python train.py --d_model=64 --n_kv_head=2 --head_dim=32 --parallel_block=false --init_std_down=0.0 --beta2=0.99 --weight_decay=0.029 --decay_fraction=1.0 --batch_tokens=16384
Each number is 500 + 50 x the weight over its row's rms, rounded and kept within 0 to 999. Layers, rows and columns count from 0. Numbers have three digits each. The size before them is the row's rms in percent of the matrix's.

# q: layer 6 attention query, 64x64, rms 0.166, rows 0-19, columns 0-63
# k: layer 6 attention key, 64x64, rms 0.17, rows 0-19, columns 0-63
q0 076:537496524498416471512438466448462483543530416487432558472526540555492498511448479518476626465381639489498453478514541501614429495484526543395481499513512539542402502559509507435485546478484527
k0 085:523383415520540542505421504560522519454596495607498462457472469502447454500622503494522513520579435511457606497466475501550526446505499515612477536435549536383503479477489499474494463477471445
q1 079:522481510516534407415448472534544549466508447521600538422498464537418493524557504556457509561530498527437364572540434545491441524509553555465471622540487465522566472477507469519440402520495479
k1 079:512524459522503473503523424569496454524537438651545435515592530546521590394509583506518513479539446525458509400454546560518443472501537512572551536503455453418516519484522515460492522436577435
q2 090:467489534498412506570434402531467515510502569502467518504502492581523524519477435419576418424461488564515550414409536487551568558585575510548570456451473532493386517542487483517479510468526561
k2 104:488482434459537514427548455410477522457455536459487541471449536475477446601472450516544478604395545438567537546549478486482533585523446514523509561471536467568576506539486551439539406474396500
q3 095:472472564503555565547499472488569443546436423450539447554558542468478466507516502454519553457488445527457583350564524494500565480463518422441534451460504626480413469549511537468548575483501507
k3 103:388498545448520455503437512482536460493449546441477564562543538540588502537509383523483537454530481465577547502548503440437472544553546496557529399556481522464482402497547501578468580577486567
q4 096:511536383551505431527532552516498494486487458560459528457423486532498541499503509543457405572535458491576401499487576439505534450527505615570557533560521390508527564499440518505536434510400499
k4 097:594456459540437540557601443504460497512500428572472469532459412500459469470449614430484519535423540455551402520529547545544502500433568442482479544473461532608520518501510457438489551448538519
q5 127:503504573521503586579427443447514462506466482499474457538598488439508439561491520455533568403511429535439549535525456490520593554518456413431530436429503554558438482533550489447459547500595519
k5 095:538572519455568410542408517516546458481500593457523591508489494572626530538507442583510514523545459523451575575450449434445563488534508525490511452462456419438462526497586519496438511488458474
q6 106:447462450481607580476553513425537430526487370500577515570522541547450515478500555517534577489540429542533499438554468452553479524485539628479545521438411534475474505497431526458548443525518505
k6 105:462465550495537442425486481550595448482475479443471564515439606517384542475485546428541624506461547506443472458521561557526542533609539512463473461516464454447488537477450454518458556496530413
q7 106:544537495417521498415485583578502352505558451513532481487455520507542466476531474505499566451539490544443533514482543484560457442551472512468543480515573564473532498561428498465344462538595529
k7 104:526478442466436508531533454451483528541556488531422463589623556476536466475481454421505549427413504504480453455503503458502368495453589451462490524521523511467536478593502465515444493612576536
q8 100:493441420489569586582499559501565520498518526473538461544542499533459459496552438593462550438589479442457456527487391568552538514522449549505457511422503457506570439402544475433443524549550520
k8 100:513590503471565491477530512503492562495470561536513495461443515519545537525470491489505531501482412466384464451487467549526584465487617519404455478457529452426489535426564586494414527591586424
q9 106:434637476577454525488490530553486523543516462468366494420497529488569477528541508458510463451466549503461507478565587468528471426483470494429503451531544503511522589593503466524539420591585492
k9 103:574522466609496517483525493499561486511503419526500465565494427496506450525547550465393538551410531459605446477581511407534496469439452503515597482600525539509555491524396457554505488508451485
q10 103:516532477467512473531506538625523501572423429504556442511497467496477485487420454641493549553450414486516511502485487535425533578450554564540516545461458533498466396527494510419554603518446517
k10 106:448537490415502429565524497590438561460504585572484533478497486499516591497455378563422455435462565590449532529503534530395507473552524470489460510539482407502427510437542562520521481489517502
q11 096:549426439503573524632534537415518490491479478473506500536507396525548547501566482508493617486458512542461424571558464449533508446495486482442375450501479505563551568442503448558475518538553534
k11 096:475628514556619532427437533492544555521524498468551503435469498465517531419600529485490503484581480428458415492519489534536455431519526520415469432500503468503562479435602449581498524520517441
q12 095:579431489436487553540495505507473470457423541436542462510505384574437492404544483484552530504618449464453483475514496485515645560450518512507556503436454446525493457548556481467428552440512469
k12 097:367503414458529466510534544505515482438512626508487471464470553620487555483481560466572453564562553451563475461460526542479479484572558534532484524478511449444512551407504560579464467459503440
q13 096:541520499475479493485513477476494550419462433400594460526544518453544490477418514603482529519531458435494540539434520443524407562566536635580561492382486512506472474453523525475448532481522559
k13 100:526534518464492440553517469477500547419492454607509448445544498483413501448525411527540456494482499493415590527447578513514473484650526538505438423602510474449465520493540541530429443536481563
q14 099:521623414519459548534482497506517566495416406503526477483488517459556528433500567518456537518512467467465418500601497422499513556501542553388539438508463487459550548545482543517570467545632505
k14 098:458559504532563452539578481521580529480466442500521527441514471562496557482571497420427523536513526467520456436525619459493518408490464530468495422641511526505458585502440460622519462490505483
q15 113:505443487508534485510430512490480591412566599462517488525515495491476475505553403505582539566547570376461529557425492515454529553541419444511435565446471452537560502490571464526410450461484496
k15 113:526448487483499560518499502472486477571491496603532511514432524460479606499463533475584471544510430554520508498437425483588522485513533561478511533387509487438619483381580535487425505407502536
q16 080:471454527495534562475550606489506524559462524522527382597450589420491426498550489542447475468485459494441553484564497495532492481612455467475481498420529561530406496383446556537531527520507488
k16 075:548535440487371446495611464431486515507484564525506611484459449555499529484496508397445495500470528473538450535463517456518512560469492429570531487544448472547564558596403587495469539516521551
q17 090:422433555498530547563442456480526606597457462492466484420507546454470460458454467561509514444399577488551558527527478552525510500487544418483469428476543600480439481484533489527496565455565597
k17 094:571589456508477463536591474476490519549470527473516490559469475492474594493520594442459563620512526548437429535457524460460441461560523439415502508488476446613488572472450568502460526454575529
q18 095:512557549522512601457468548510540501562487410386490487576573517426532527513525509424432542480502544525454476418564523473539554409476426469483496499432503559528373540553473513433517499493577484
k18 084:480452535424470478492553514424486547460492623527430573564517440448517448555383476535518527441404533489585452557496524457428455553464492506596475503539490510514504493507540472542547553583505590
q19 102:488497415542517495394516598449496519498497490564557435533485558540433474436571541480553507575551410493539505566568532443449467505510391533466506558526440480458564496388493555522484444511477423
k19 103:539543530482518457487521469585526500537579371509522397493487506500501659439522537538474539504530507520445518464508504545501462463449569492523489609476454451485352475522499501492448540433560449